config.yaml
n_layer: 8
head_dim: 64
norm_eps: 1e-06
lr_head: 0.00324
warmup_steps: 444
final_lr_fraction: 0.0
seq_len: 1024
doc_mask: false
Each number is 200 + 30 x the weight over its row's rms, rounded and kept within 0 to 999. Layers, rows and columns count from 0. The size before them is the row's rms in percent of the matrix's.

# up: layer 5 MLP up, 3072x768, rms 0.0332, rows 1617-1634, columns 576-767
# down: layer 5 MLP down (transposed), 3072x768, rms 0.0318, rows 1617-1634, columns 576-767
up1617,107,255,214,223,203,231,183,232,188,218,200,207,217,188,210,267,173,201,206,129,171,173,259,219,191,186,246,131,206,192,150,170,210,247,174,194,240,220,208,250,166,225,230,230,170,224,268,194,172,179,256,164,194,240,194,234,243,249,216,121,134,201,189,192,224,223,184,196,146,199,214,198,236,172,188,168,160,175,167,203,190,197,204,248,170,179,121,176,154,178,159,212,202,208,234,172,141,233,220,214,181,230,208,243,246,187,213,209,188,201,215,136,220,154,224,234,186,217,198,176,208,263,225,151,211,234,238,177,230,211,170,190,185,214,146,166,192,216,174,217,231,225,173,183,190,205,178,240,224,193,192,240,208,193,205,139,208,205,231,182,220,175,203,147,235,192,202,241,201,173,145,151,153,209,186,219,205,224,208,205,200,191,236,250,206,221,193,181,196,245,188,175,242
down1617,106,191,188,209,178,167,158,164,163,225,246,194,178,161,173,174,155,207,209,250,241,159,189,223,155,208,183,206,210,199,215,167,199,233,202,216,197,217,206,189,222,167,207,182,204,202,175,251,196,214,255,195,244,262,209,146,232,186,171,144,158,184,144,152,190,210,230,173,240,202,217,200,218,196,195,215,198,201,176,176,188,217,219,210,187,148,194,206,172,213,169,192,172,156,229,214,200,158,206,184,184,175,224,226,221,207,237,215,203,192,213,207,172,219,155,178,160,199,191,222,187,222,227,187,146,246,191,210,215,181,200,170,194,210,234,165,186,191,222,177,266,222,182,199,172,213,147,190,198,175,189,192,209,198,221,156,137,167,223,206,179,179,250,191,232,176,178,245,209,213,167,212,234,161,177,202,228,196,229,224,144,168,229,189,170,218,183,193,255,113,195,231,186
up1618,101,249,214,178,219,245,199,204,215,187,166,138,235,243,229,200,197,183,162,242,189,181,263,204,191,195,113,185,238,229,184,191,237,210,204,191,189,214,211,193,209,186,218,159,151,201,245,202,202,234,180,191,282,140,184,183,155,244,244,197,188,213,184,181,193,214,203,214,192,206,188,231,191,192,211,200,229,207,194,212,213,238,276,254,213,164,165,247,223,162,212,183,227,186,153,239,197,202,234,184,241,212,256,228,206,169,148,217,236,252,148,189,219,202,204,240,232,227,202,203,143,204,213,192,166,215,184,204,203,234,191,158,178,208,185,245,200,190,205,189,161,195,253,184,194,209,136,204,209,190,204,204,211,193,218,200,238,217,172,243,124,197,204,164,182,177,270,178,199,136,235,217,154,212,194,220,177,243,216,220,179,198,197,261,201,226,128,209,187,155,193,194,162
down1618,102,148,217,216,155,206,191,195,231,215,184,212,188,159,221,196,144,176,169,191,216,162,187,179,206,210,199,197,231,192,230,170,173,181,213,226,189,194,202,214,130,216,222,191,251,209,172,158,205,192,222,184,224,233,246,226,180,162,193,224,247,214,150,197,236,199,199,241,262,183,242,197,226,212,192,178,187,211,214,188,229,225,135,162,162,260,230,198,211,223,193,252,240,210,212,172,195,197,222,210,254,191,167,204,209,216,222,166,238,200,198,222,167,152,261,209,209,220,106,218,242,204,164,221,241,199,180,187,211,198,169,218,221,237,185,230,234,176,184,148,218,257,267,232,235,170,192,194,213,240,194,236,195,238,221,190,172,191,181,243,211,137,188,250,273,184,237,195,185,196,239,204,241,203,147,164,155,173,191,168,229,216,121,168,194,170,186,183,237,160,164,215,199
up1619,124,209,172,221,218,219,181,238,208,206,194,155,193,207,186,213,164,224,197,184,178,198,241,186,195,196,182,205,193,190,205,237,149,182,232,164,178,175,147,188,220,230,192,224,234,169,211,175,209,222,163,222,158,215,195,266,145,244,202,266,172,236,230,208,178,209,234,212,223,220,191,231,223,204,153,152,233,211,228,254,241,189,219,179,202,189,216,183,176,211,171,124,203,183,204,223,223,167,168,161,193,203,171,225,197,223,192,181,180,206,191,162,180,150,200,240,149,158,269,200,245,214,158,152,238,153,212,254,182,191,145,173,205,199,189,206,201,194,151,212,171,163,184,254,189,144,170,172,211,173,196,164,278,189,216,209,190,216,175,210,194,170,274,201,160,177,198,248,179,153,226,145,174,246,213,178,154,145,227,219,203,153,196,175,219,199,207,173,169,185,205,249,137
down1619,128,213,180,183,184,194,195,192,208,224,137,181,221,172,194,240,217,158,172,184,262,189,201,188,228,167,183,180,236,211,76,233,225,150,207,181,222,248,167,218,212,233,156,204,192,189,186,229,197,248,184,186,199,221,189,218,175,173,230,167,193,192,228,207,179,208,232,215,203,149,152,182,128,195,220,164,224,193,188,209,220,179,237,204,183,281,197,160,209,196,179,190,225,201,194,194,238,197,209,183,147,179,173,178,202,195,161,171,264,173,193,227,134,225,205,236,213,154,216,161,260,189,175,154,164,178,240,213,167,191,254,152,243,192,224,171,237,198,175,222,232,237,199,253,227,225,193,201,247,180,221,229,201,221,223,188,165,225,218,215,227,194,229,210,224,206,214,246,184,181,227,205,210,224,218,159,177,232,150,216,225,217,167,166,174,216,209,123,166,244,170,150,150
up1620,100,179,198,187,200,236,180,171,244,183,210,242,190,158,214,172,191,215,186,180,168,216,214,252,227,163,183,193,173,180,179,219,257,155,190,193,211,160,144,199,176,197,232,168,218,250,200,145,196,244,210,191,177,259,173,222,214,184,249,188,216,207,187,127,166,245,216,195,190,235,193,201,208,239,154,199,171,170,166,174,221,151,223,189,146,150,165,197,196,197,154,174,240,203,183,164,242,195,206,180,171,189,178,143,189,185,175,187,164,152,184,195,190,190,257,229,186,210,197,192,220,162,195,193,171,200,214,225,170,214,242,118,208,176,271,206,187,187,209,160,187,180,184,191,227,185,194,180,134,242,206,231,211,178,185,194,145,190,200,196,207,217,188,208,216,203,195,252,154,190,187,169,251,248,170,152,181,219,217,195,191,149,213,182,231,224,140,197,185,222,227,271,240
down1620,095,227,195,185,201,211,220,237,165,216,208,148,253,177,212,181,203,211,205,180,184,181,225,183,189,155,202,140,166,190,220,160,184,204,201,206,246,186,161,282,164,180,201,198,175,206,252,197,194,210,132,181,170,199,191,190,225,240,205,194,110,278,207,222,133,249,228,205,143,193,185,138,148,230,189,172,175,171,209,185,219,231,185,184,179,168,225,191,242,208,180,245,263,188,240,213,231,186,260,234,215,222,226,202,188,169,238,165,149,202,256,229,236,155,187,178,162,198,191,190,198,221,228,174,189,181,189,197,278,233,202,208,176,175,150,144,158,226,213,191,219,208,199,160,165,200,206,225,205,174,211,184,225,179,175,182,178,159,225,200,199,203,187,192,199,223,227,185,263,169,221,171,187,211,167,221,200,239,191,228,181,243,172,169,225,201,263,206,197,262,227,247,161
up1621,105,242,194,224,184,205,217,241,190,185,257,187,242,210,189,213,134,186,159,255,192,136,166,172,207,162,185,196,188,134,231,176,157,169,197,248,228,147,225,228,203,237,237,215,231,161,217,193,256,207,238,222,239,192,191,227,206,216,224,103,203,226,206,208,170,246,226,216,168,201,218,191,194,206,152,175,216,137,156,193,166,171,207,210,194,171,167,166,192,158,212,227,212,179,243,195,202,235,201,165,164,219,150,191,202,211,193,170,242,218,194,195,216,229,208,218,162,225,185,202,207,216,167,181,190,158,198,157,216,151,204,150,210,197,239,242,171,194,186,167,199,202,239,216,241,247,186,212,189,215,183,217,206,178,237,191,179,195,161,242,239,162,149,172,220,192,157,207,217,246,245,120,169,187,206,216,190,196,226,185,177,195,228,221,206,178,192,223,227,229,201,150,226
down1621,101,232,127,210,109,182,171,178,190,206,172,177,222,237,158,239,203,184,239,177,249,227,186,238,219,204,223,243,212,230,155,203,188,184,178,185,197,171,206,151,207,124,191,148,213,161,206,187,186,187,192,212,212,222,263,260,198,190,214,231,159,201,254,199,218,183,170,236,182,185,183,216,156,177,196,182,173,197,199,218,160,184,234,159,196,241,208,241,220,241,222,207,177,167,190,200,199,190,207,190,172,175,295,234,182,195,197,183,203,218,222,275,245,188,106,232,213,223,181,170,182,180,209,203,154,185,192,181,197,210,204,234,170,229,192,140,117,217,222,201,250,187,227,241,189,175,239,167,174,199,171,238,214,186,213,191,170,125,143,266,195,224,218,223,184,216,159,191,199,193,212,192,162,242,229,183,178,175,192,219,221,174,182,230,143,238,180,192,204,227,171,196,226
up1622,108,233,146,176,209,232,173,198,199,205,150,207,177,220,209,206,218,172,216,218,174,196,183,221,215,173,231,221,243,181,218,204,207,194,224,230,181,190,180,168,195,239,228,261,196,189,266,174,219,210,231,191,252,240,175,220,236,198,185,201,183,174,219,154,225,201,256,208,237,221,229,228,193,245,162,177,166,138,174,196,172,146,182,193,244,216,203,215,203,245,139,181,204,178,219,160,141,166,135,154,203,183,188,215,201,206,272,242,208,197,155,201,188,271,149,195,182,176,187,160,194,219,135,190,203,223,231,229,252,189,175,202,249,196,229,268,197,209,182,185,184,165,217,166,230,205,232,230,189,217,228,172,175,175,208,192,203,182,157,253,158,144,207,237,199,169,184,227,195,176,230,198,140,160,271,235,150,188,221,230,227,229,197,197,168,167,236,203,242,192,153,224,173
down1622,102,226,222,232,168,183,190,170,217,316,243,170,189,196,178,162,179,209,208,178,159,206,247,193,182,210,147,221,246,228,225,233,211,255,187,178,180,188,184,206,207,160,254,150,236,190,165,180,155,222,174,253,202,207,179,206,236,219,177,158,193,237,177,222,216,165,198,167,226,155,260,143,203,175,197,189,172,242,263,184,207,222,164,201,219,254,216,181,222,260,188,173,136,201,197,188,169,206,198,226,189,242,173,217,215,201,226,168,221,183,199,212,196,186,185,181,224,181,218,222,146,198,163,222,195,207,201,201,145,182,200,210,149,236,194,182,226,176,172,227,211,162,186,172,217,202,239,224,249,182,227,203,176,226,149,171,237,262,106,175,193,143,212,179,143,202,180,210,177,225,212,216,229,205,206,193,211,180,221,192,201,226,203,199,193,186,205,230,184,210,166,249,170
up1623,112,208,160,213,168,267,227,231,197,174,174,148,202,233,206,165,214,166,201,195,178,219,216,195,200,146,265,241,223,213,192,166,192,230,159,225,166,199,231,179,215,188,213,184,184,212,196,245,273,158,250,186,158,190,290,221,160,133,188,213,228,176,199,230,229,207,198,280,244,234,225,217,121,224,178,173,180,168,209,198,184,200,214,211,212,173,173,187,208,206,201,178,191,160,264,183,178,254,174,230,210,233,226,212,216,197,208,176,275,187,193,180,184,247,149,174,195,231,233,159,215,177,217,195,205,179,194,183,213,197,212,257,237,229,210,262,219,176,186,191,180,179,253,223,211,207,262,216,214,176,189,175,211,156,223,197,223,217,184,194,213,194,195,243,203,201,170,217,157,163,241,221,195,188,223,186,174,189,196,251,189,188,237,193,217,178,228,234,231,194,151,191,187
down1623,111,213,240,203,223,233,265,214,220,126,172,201,196,158,209,222,197,228,197,197,123,161,221,208,140,213,184,267,198,159,164,194,179,221,214,227,194,201,168,219,203,129,193,268,187,216,205,229,225,140,184,166,231,232,176,224,209,244,211,168,180,152,167,194,208,197,161,179,269,170,257,210,137,146,232,216,178,230,194,206,184,199,209,152,212,186,246,196,202,170,196,231,212,211,160,239,204,179,150,196,222,162,181,168,227,172,245,277,227,206,219,252,228,246,235,199,217,202,222,216,186,233,167,247,249,208,240,179,189,179,196,220,188,173,185,213,192,262,215,208,241,197,237,192,237,188,201,177,215,154,189,192,221,214,210,270,170,187,165,232,241,196,238,222,199,171,234,214,202,222,260,159,161,170,151,212,200,177,270,218,162,225,172,266,245,154,198,168,226,203,148,246,205
up1624,100,244,190,241,219,191,170,219,268,233,175,157,160,212,216,198,216,225,182,116,184,219,310,230,202,209,201,170,185,174,215,155,200,190,185,157,216,205,213,190,189,264,169,183,204,224,226,204,193,178,148,255,233,197,197,156,213,203,191,249,193,205,211,205,209,231,178,223,237,198,160,221,169,216,189,117,224,182,167,211,152,225,171,209,242,220,205,226,234,158,182,198,173,243,234,143,227,219,187,201,214,191,170,203,165,207,228,266,260,169,200,172,216,193,148,227,199,175,159,207,208,190,247,192,144,166,255,223,252,154,200,203,157,199,184,176,207,215,152,175,185,126,199,231,188,246,194,161,167,206,175,228,195,102,206,195,188,149,156,165,166,217,200,198,188,218,183,216,193,186,201,175,190,236,167,190,231,230,163,190,164,193,211,216,153,172,207,208,217,207,217,188,252
down1624,101,172,157,193,220,198,190,235,210,158,185,245,218,202,206,227,153,185,171,238,206,180,151,166,223,228,192,169,185,240,128,198,183,204,157,210,148,161,211,178,204,172,193,273,180,269,195,140,187,208,183,259,169,145,250,245,236,203,263,198,206,210,195,222,162,192,190,173,164,183,231,199,135,153,181,208,185,220,222,168,215,234,186,228,159,196,190,182,228,190,169,200,224,181,203,179,189,206,206,202,240,241,164,226,186,206,252,187,236,223,222,162,197,158,200,170,130,184,196,233,240,164,286,159,174,203,287,212,204,231,218,191,173,176,219,253,175,175,231,212,157,210,244,202,179,219,204,163,220,158,212,153,230,243,201,220,206,154,226,155,179,191,196,205,199,221,168,186,241,153,200,243,179,173,181,164,218,247,205,244,150,200,194,235,214,232,230,255,177,180,158,240,182
up1625,101,159,240,196,187,191,193,207,180,252,227,207,180,228,239,143,226,195,146,174,157,171,234,216,162,175,209,190,180,215,230,258,174,150,180,191,193,220,183,167,199,226,195,227,218,198,197,185,192,201,195,192,186,210,172,224,209,247,212,211,233,221,213,179,172,199,252,225,173,144,214,253,227,156,216,232,246,232,135,230,129,191,244,251,203,228,210,170,197,209,179,182,195,211,221,236,171,196,247,202,185,216,168,183,192,229,218,244,155,198,263,213,217,231,217,200,190,240,226,154,198,224,216,202,173,210,170,223,205,192,180,168,217,202,222,140,226,165,201,153,184,210,221,194,232,204,126,210,187,161,190,189,222,189,170,159,194,206,136,208,199,182,145,201,176,153,209,220,198,177,225,213,178,188,159,165,152,249,240,186,201,170,199,184,173,186,202,244,222,181,133,157,213
down1625,099,225,174,216,247,188,202,181,186,163,188,241,166,242,138,188,199,199,193,207,151,236,208,263,212,155,155,192,172,167,215,184,217,210,184,215,167,273,239,227,215,199,222,206,180,279,222,229,207,250,217,214,185,177,214,188,232,138,194,203,196,193,228,172,203,156,207,207,221,272,226,276,171,281,194,200,192,161,237,209,248,222,230,214,228,168,193,187,195,181,229,169,203,213,263,220,193,223,200,187,250,238,155,196,179,248,200,205,240,226,213,183,201,188,170,162,197,210,191,170,195,223,206,177,210,183,199,223,231,250,212,146,172,168,191,210,220,210,179,216,208,155,277,208,182,200,162,190,174,248,193,201,200,228,141,190,170,175,225,187,207,205,190,192,192,195,217,241,192,163,226,184,158,207,205,182,209,211,172,158,167,215,215,286,240,145,205,172,205,223,216,271,201
up1626,101,260,235,262,207,164,181,179,189,229,202,185,190,200,205,249,202,185,197,205,194,209,248,198,142,232,237,213,206,162,146,234,167,200,183,157,176,169,212,251,206,190,224,200,178,229,163,228,214,218,199,244,174,195,192,232,184,197,225,240,208,266,146,188,220,160,243,200,217,196,211,153,237,189,165,152,169,231,196,210,206,190,169,244,212,191,141,193,210,162,258,132,150,178,166,203,174,248,195,198,201,176,201,229,174,144,224,215,144,217,174,200,163,243,199,207,96,199,245,190,190,168,168,190,182,215,167,213,252,212,236,218,226,232,200,226,173,190,243,168,180,233,153,142,207,218,188,214,83,172,202,218,219,171,208,201,216,215,230,168,171,214,208,205,205,224,203,216,212,227,249,213,187,232,211,230,214,213,228,253,243,183,211,228,220,233,159,200,172,221,211,309,215
down1626,100,226,221,168,220,240,188,184,181,240,248,153,213,226,193,206,191,226,197,167,196,194,220,213,239,194,227,131,160,289,158,231,211,203,209,234,195,223,254,197,236,211,203,204,214,233,197,192,199,219,183,164,192,153,178,235,165,169,190,175,232,229,173,216,184,197,241,174,173,179,210,193,257,190,199,183,191,223,198,268,189,189,237,231,217,186,228,149,159,216,167,220,174,221,172,219,157,187,182,215,211,177,186,194,186,183,193,170,216,219,236,197,201,175,198,189,218,199,159,151,197,247,162,230,166,205,195,222,216,198,176,238,239,152,221,229,215,112,178,186,220,244,217,185,174,187,249,201,219,167,232,241,112,220,232,148,196,206,207,224,255,144,171,214,157,174,198,194,196,141,208,186,208,169,244,174,207,232,160,204,218,205,210,199,174,189,165,196,221,173,207,173,189
up1627,096,256,214,189,213,239,241,187,144,266,194,220,226,235,233,176,193,230,190,196,176,197,209,186,219,174,217,256,201,219,205,188,182,210,207,217,190,227,209,195,201,216,188,165,201,217,209,219,178,200,251,231,200,205,202,238,182,177,197,213,139,197,226,184,168,211,199,224,279,271,204,232,150,202,151,188,174,158,230,235,254,236,189,167,214,183,216,230,200,186,144,202,166,151,232,192,236,190,226,217,240,290,184,199,209,166,194,215,272,235,241,170,255,171,231,200,200,203,174,170,181,192,213,215,219,139,201,199,184,176,157,144,197,181,220,254,200,223,215,171,231,139,168,200,202,230,200,196,213,134,236,173,196,170,151,161,200,137,182,190,171,216,193,191,220,224,205,221,224,198,216,200,219,223,205,214,184,176,233,212,173,240,173,196,186,241,198,249,249,173,221,150,175
down1627,098,155,196,208,214,260,155,176,240,202,200,225,251,195,238,131,213,197,237,188,226,177,218,158,189,173,266,233,246,188,200,210,231,194,242,238,159,198,208,201,179,169,206,201,199,214,179,177,206,192,221,135,191,192,231,187,199,186,210,164,224,199,237,200,206,229,160,228,187,209,169,202,178,187,160,249,185,222,236,198,144,230,228,184,173,208,195,172,181,192,229,196,162,200,250,182,198,294,199,209,185,168,218,188,230,250,173,193,161,187,191,219,182,184,236,202,194,210,229,225,210,185,216,193,185,209,175,198,221,206,244,217,206,234,199,202,222,231,204,188,183,178,237,223,233,209,194,202,171,272,211,192,190,190,169,215,194,236,197,201,198,209,158,194,229,195,142,138,171,191,206,154,176,206,192,172,229,244,235,201,241,180,211,182,202,195,197,196,176,149,237,201,203
up1628,095,227,189,136,192,219,229,148,199,230,193,166,192,168,214,216,210,175,222,167,184,229,232,196,217,192,211,167,159,161,192,189,205,240,202,179,207,210,186,132,169,207,206,219,212,210,195,199,225,200,225,170,150,193,179,244,243,151,213,212,239,210,219,150,190,211,159,208,183,254,241,178,163,163,147,202,163,175,207,163,189,162,256,170,170,206,192,207,137,207,117,232,218,183,162,224,222,190,182,221,201,194,141,219,152,219,181,259,196,193,256,206,213,195,172,216,210,175,132,161,229,223,203,216,150,167,229,205,238,261,182,189,207,180,214,219,162,200,181,199,168,236,176,233,201,198,170,231,215,194,223,222,210,188,214,235,163,172,224,274,179,193,160,167,238,239,203,157,179,244,167,187,196,226,159,185,188,226,166,228,225,179,200,202,174,193,154,209,175,253,133,282,189
down1628,089,204,202,245,193,241,226,178,190,177,214,182,159,199,200,143,228,228,198,164,144,148,236,210,203,230,256,153,181,230,205,163,251,156,195,207,149,184,158,185,211,185,219,243,210,209,198,216,173,190,194,277,232,164,205,214,208,279,238,168,172,234,219,208,211,226,169,210,184,192,218,209,228,199,261,187,230,238,204,198,255,252,214,194,186,192,217,224,193,154,151,210,220,118,268,168,240,189,244,211,201,177,193,183,168,235,172,214,208,219,192,193,228,185,239,210,186,172,208,203,219,196,171,185,241,184,180,134,249,210,160,227,175,214,223,191,197,181,181,195,231,178,240,163,174,233,216,168,218,216,170,187,213,247,170,141,261,121,210,203,162,237,245,173,224,132,221,238,189,184,171,164,171,225,175,212,174,235,184,182,126,236,152,171,161,220,212,200,242,169,189,221,199
up1629,106,230,216,167,174,254,215,218,174,188,179,168,218,217,191,141,150,215,170,212,199,205,249,164,175,150,255,186,201,190,166,156,223,189,182,135,206,214,227,278,192,264,240,262,152,278,201,207,172,223,247,192,168,217,160,199,210,202,229,164,215,187,152,153,160,192,205,176,139,208,187,136,215,177,200,194,213,180,234,221,187,175,172,187,176,153,199,203,192,190,214,220,236,221,276,192,195,242,194,180,155,195,203,203,236,187,215,169,179,267,208,180,106,184,214,204,170,201,191,178,224,180,177,179,214,207,202,241,189,172,204,226,198,207,164,220,198,183,203,169,218,201,191,181,231,236,214,205,202,174,201,259,177,147,230,197,199,210,139,177,225,233,228,197,219,197,219,156,163,201,193,214,224,191,205,245,220,199,195,237,197,194,159,236,166,218,229,217,161,189,178,222,195
down1629,115,165,233,219,179,184,201,182,196,199,191,203,180,215,215,194,168,175,234,172,273,244,221,217,152,227,234,215,223,203,229,180,196,192,202,169,209,267,204,190,171,177,213,255,226,203,245,208,186,207,224,211,163,248,199,234,226,204,197,102,199,204,223,222,180,157,260,190,121,209,169,201,216,206,200,185,125,196,235,193,179,188,217,254,152,147,184,214,161,202,216,211,188,178,224,167,180,235,187,222,202,204,193,187,212,158,243,211,171,251,226,190,243,228,174,136,230,204,223,214,210,182,200,232,208,159,238,208,187,177,188,240,166,222,164,214,255,248,188,216,183,172,185,164,208,229,204,191,194,159,251,194,234,212,254,242,234,199,142,185,225,251,182,173,206,224,177,193,153,250,202,247,229,210,226,208,194,226,187,224,200,196,175,178,163,208,194,252,243,155,216,225,242
up1630,096,222,180,247,212,257,214,219,152,214,200,214,214,197,229,188,185,166,136,195,186,203,168,173,157,253,201,211,158,168,138,171,189,194,202,219,231,173,237,244,183,261,251,198,247,217,231,230,183,220,213,208,250,192,237,178,144,200,159,147,188,249,161,203,151,175,231,223,207,184,235,229,246,237,208,188,197,213,208,173,254,196,204,164,167,160,172,217,162,178,136,204,175,226,169,219,178,233,202,224,194,167,210,158,225,219,203,197,207,162,148,212,174,143,157,206,179,216,215,189,188,238,246,221,257,201,151,195,209,180,217,195,252,217,183,197,143,250,207,227,241,230,201,149,189,158,169,253,163,181,173,216,224,192,172,164,211,108,116,133,199,230,223,189,250,194,200,210,199,157,205,158,188,209,218,233,178,180,200,200,127,219,245,210,186,230,195,208,238,197,237,178,198
down1630,091,221,287,165,242,173,194,199,237,176,162,151,202,201,208,173,195,220,246,191,227,226,173,207,267,212,220,186,234,181,178,147,225,228,188,196,170,186,198,238,208,197,193,210,190,198,185,164,188,213,238,186,186,209,216,218,242,188,204,239,174,215,251,169,221,253,218,210,206,210,170,174,240,167,212,188,240,216,239,183,250,232,238,177,214,210,157,243,209,247,197,176,216,238,227,221,221,162,260,196,207,208,171,201,174,180,152,213,212,210,152,158,229,185,228,203,198,108,204,188,231,193,207,189,182,200,237,155,216,205,234,253,224,236,241,247,252,139,179,213,244,189,191,166,229,237,222,81,273,153,211,229,200,199,201,215,189,191,203,204,218,210,236,177,183,198,214,201,210,195,159,213,225,216,155,173,199,177,170,208,209,235,202,222,199,226,207,146,219,148,127,223,267
up1631,094,210,214,195,196,219,191,262,204,197,195,215,164,237,212,201,165,133,175,197,173,184,232,125,230,200,158,185,207,159,181,165,191,189,228,166,189,199,172,163,159,222,250,205,175,163,189,265,161,211,207,200,194,165,219,220,206,254,210,213,169,227,147,245,196,208,166,190,200,174,224,215,223,195,177,215,205,229,182,188,221,202,219,178,241,207,180,150,193,131,151,225,201,217,191,171,223,217,185,196,185,236,232,165,238,206,238,199,189,219,227,214,133,171,236,190,216,207,189,206,205,204,210,228,221,233,187,137,189,198,139,253,205,191,168,224,159,225,212,173,151,153,209,215,168,164,203,208,197,175,173,186,202,157,193,190,219,274,152,182,203,173,176,195,172,229,210,214,210,165,187,185,162,166,208,193,213,252,149,156,206,245,228,230,174,201,207,162,183,188,271,174,214
down1631,097,226,219,209,226,163,149,171,227,150,171,175,190,203,191,234,205,186,247,214,281,159,147,199,169,192,243,244,191,233,180,180,196,168,210,280,198,193,173,193,205,217,224,255,210,230,182,160,233,173,180,209,137,214,175,162,160,245,143,203,252,173,186,176,214,225,226,210,222,214,209,246,170,196,198,222,229,196,203,191,244,213,129,203,222,197,206,156,206,211,169,151,212,199,133,250,226,187,203,236,252,192,196,208,218,238,176,155,192,226,204,176,197,240,234,187,192,238,203,220,129,231,160,165,192,238,183,190,196,200,226,223,171,204,195,222,232,190,205,185,244,164,253,161,166,202,136,201,207,173,198,189,207,202,202,191,171,210,208,196,228,241,163,224,253,220,195,167,219,253,242,140,221,154,238,220,232,218,214,220,191,150,222,195,209,136,186,189,226,195,221,200,170
up1632,096,146,185,203,147,176,187,198,226,248,166,185,223,195,176,221,251,206,163,191,213,182,215,198,207,205,187,167,241,199,237,181,223,242,234,189,194,148,175,185,208,157,227,208,188,235,181,159,254,159,180,233,150,166,212,165,220,228,199,246,241,207,165,175,190,207,192,222,212,203,156,187,176,150,197,182,218,210,219,182,276,189,212,187,158,146,179,205,182,221,156,201,213,196,255,270,200,233,179,173,207,176,180,204,164,203,180,216,183,237,210,174,242,216,201,224,187,201,226,226,186,216,266,150,266,193,210,130,167,218,121,168,214,222,166,188,239,158,218,190,200,177,201,192,194,268,223,200,179,177,176,213,161,197,194,188,205,186,193,199,173,211,214,169,216,195,229,260,222,202,160,205,239,165,160,136,180,223,251,206,202,185,263,241,159,212,257,201,177,216,231,220,191
down1632,090,211,187,187,196,210,185,225,239,172,251,202,232,184,154,187,168,171,142,195,256,206,214,181,182,161,159,157,175,201,147,244,192,211,254,247,192,277,207,221,195,242,172,146,214,238,178,191,218,172,199,182,186,173,203,260,221,210,182,172,201,221,222,166,217,192,167,213,182,199,190,206,223,159,226,255,203,191,173,229,149,180,172,158,210,203,199,221,181,229,188,194,137,206,204,225,200,236,201,227,207,162,187,192,170,203,200,154,240,190,217,199,239,179,211,263,179,199,249,175,184,173,144,191,228,199,235,270,187,136,191,251,198,234,197,192,204,235,219,245,173,163,155,214,236,166,206,236,257,190,215,238,215,248,147,178,197,176,186,202,191,179,226,177,236,192,191,149,183,194,191,255,272,213,166,242,194,234,223,156,183,211,140,203,199,192,205,177,213,215,185,131,232
up1633,099,204,166,204,193,206,161,197,213,266,218,173,179,235,236,226,161,240,205,180,199,236,187,214,197,212,130,176,226,216,175,146,210,265,230,232,225,191,251,219,212,220,233,226,196,252,168,225,246,167,203,247,194,173,253,269,199,193,163,226,156,205,237,245,172,177,166,226,191,221,172,215,150,166,144,152,200,185,192,184,180,166,207,223,188,195,175,220,191,253,206,207,206,200,211,252,219,217,197,181,178,171,231,172,188,226,231,198,201,179,201,196,180,221,189,220,223,230,201,188,226,213,220,183,199,188,177,263,203,195,182,189,172,160,246,246,240,200,248,228,197,217,270,144,254,191,197,212,167,220,173,271,215,202,194,212,201,168,158,156,180,184,206,200,171,182,245,210,173,206,213,157,189,170,218,154,183,229,193,240,207,209,234,222,174,116,195,189,206,239,137,210,207
down1633,105,222,195,192,205,212,182,156,199,222,236,228,188,205,210,230,185,172,187,202,186,177,175,191,171,178,219,219,222,150,162,216,264,204,181,166,209,217,194,194,217,177,213,185,251,201,199,210,265,199,207,248,213,207,210,243,212,173,142,236,150,156,219,210,194,177,226,193,162,173,214,202,217,205,213,260,201,200,242,181,223,178,170,194,194,179,213,192,240,223,233,186,204,182,198,222,185,192,230,153,187,237,211,173,245,190,232,201,181,172,166,213,256,217,224,214,227,175,178,220,213,201,234,153,219,202,221,221,238,179,244,177,201,167,207,276,190,222,209,202,229,159,176,171,150,152,267,216,190,224,218,175,200,165,195,157,229,186,186,214,165,197,242,218,214,212,184,249,235,196,222,141,182,232,177,207,174,197,206,201,145,163,187,194,214,217,173,202,208,216,200,217,210
up1634,099,188,156,209,220,223,179,135,210,220,199,161,239,217,235,168,149,222,200,180,206,198,212,148,192,236,211,197,223,215,213,164,257,142,198,169,243,111,185,254,174,201,223,241,150,238,223,167,177,197,171,226,247,230,223,203,180,242,220,212,253,203,203,223,222,162,163,213,226,234,177,195,233,222,213,179,200,186,210,197,171,169,239,176,201,203,160,231,198,201,196,173,225,181,208,212,253,212,201,220,221,190,215,198,198,214,190,204,224,227,196,161,131,178,200,250,226,175,194,225,240,168,271,168,178,217,166,200,185,185,206,210,191,180,199,173,202,161,222,209,214,155,212,239,227,155,177,198,172,186,190,206,190,203,193,207,205,188,192,222,162,220,196,136,186,183,205,180,153,152,189,188,160,192,218,226,156,184,190,192,225,223,200,203,178,166,214,152,245,241,228,207,124
down1634,098,176,172,207,234,196,169,203,186,200,183,248,166,219,168,204,195,246,197,201,227,193,251,200,176,168,198,219,200,170,190,165,138,194,212,244,191,230,214,154,213,207,243,153,177,215,206,206,200,229,186,204,134,222,225,276,163,216,213,205,227,190,188,219,190,215,214,166,192,201,198,170,215,203,164,213,266,174,198,260,252,152,190,225,203,217,227,188,195,205,211,273,156,261,178,226,178,178,242,210,192,173,231,224,223,225,123,184,200,249,228,156,216,227,187,139,210,189,180,177,155,196,172,191,195,223,239,177,239,222,180,249,216,159,209,122,215,189,157,146,198,203,214,230,182,182,217,167,229,208,207,264,201,163,204,206,227,185,196,214,193,189,182,184,199,195,240,213,240,171,185,171,269,196,214,194,179,261,207,257,138,190,185,219,172,207,160,218,234,206,193,177,137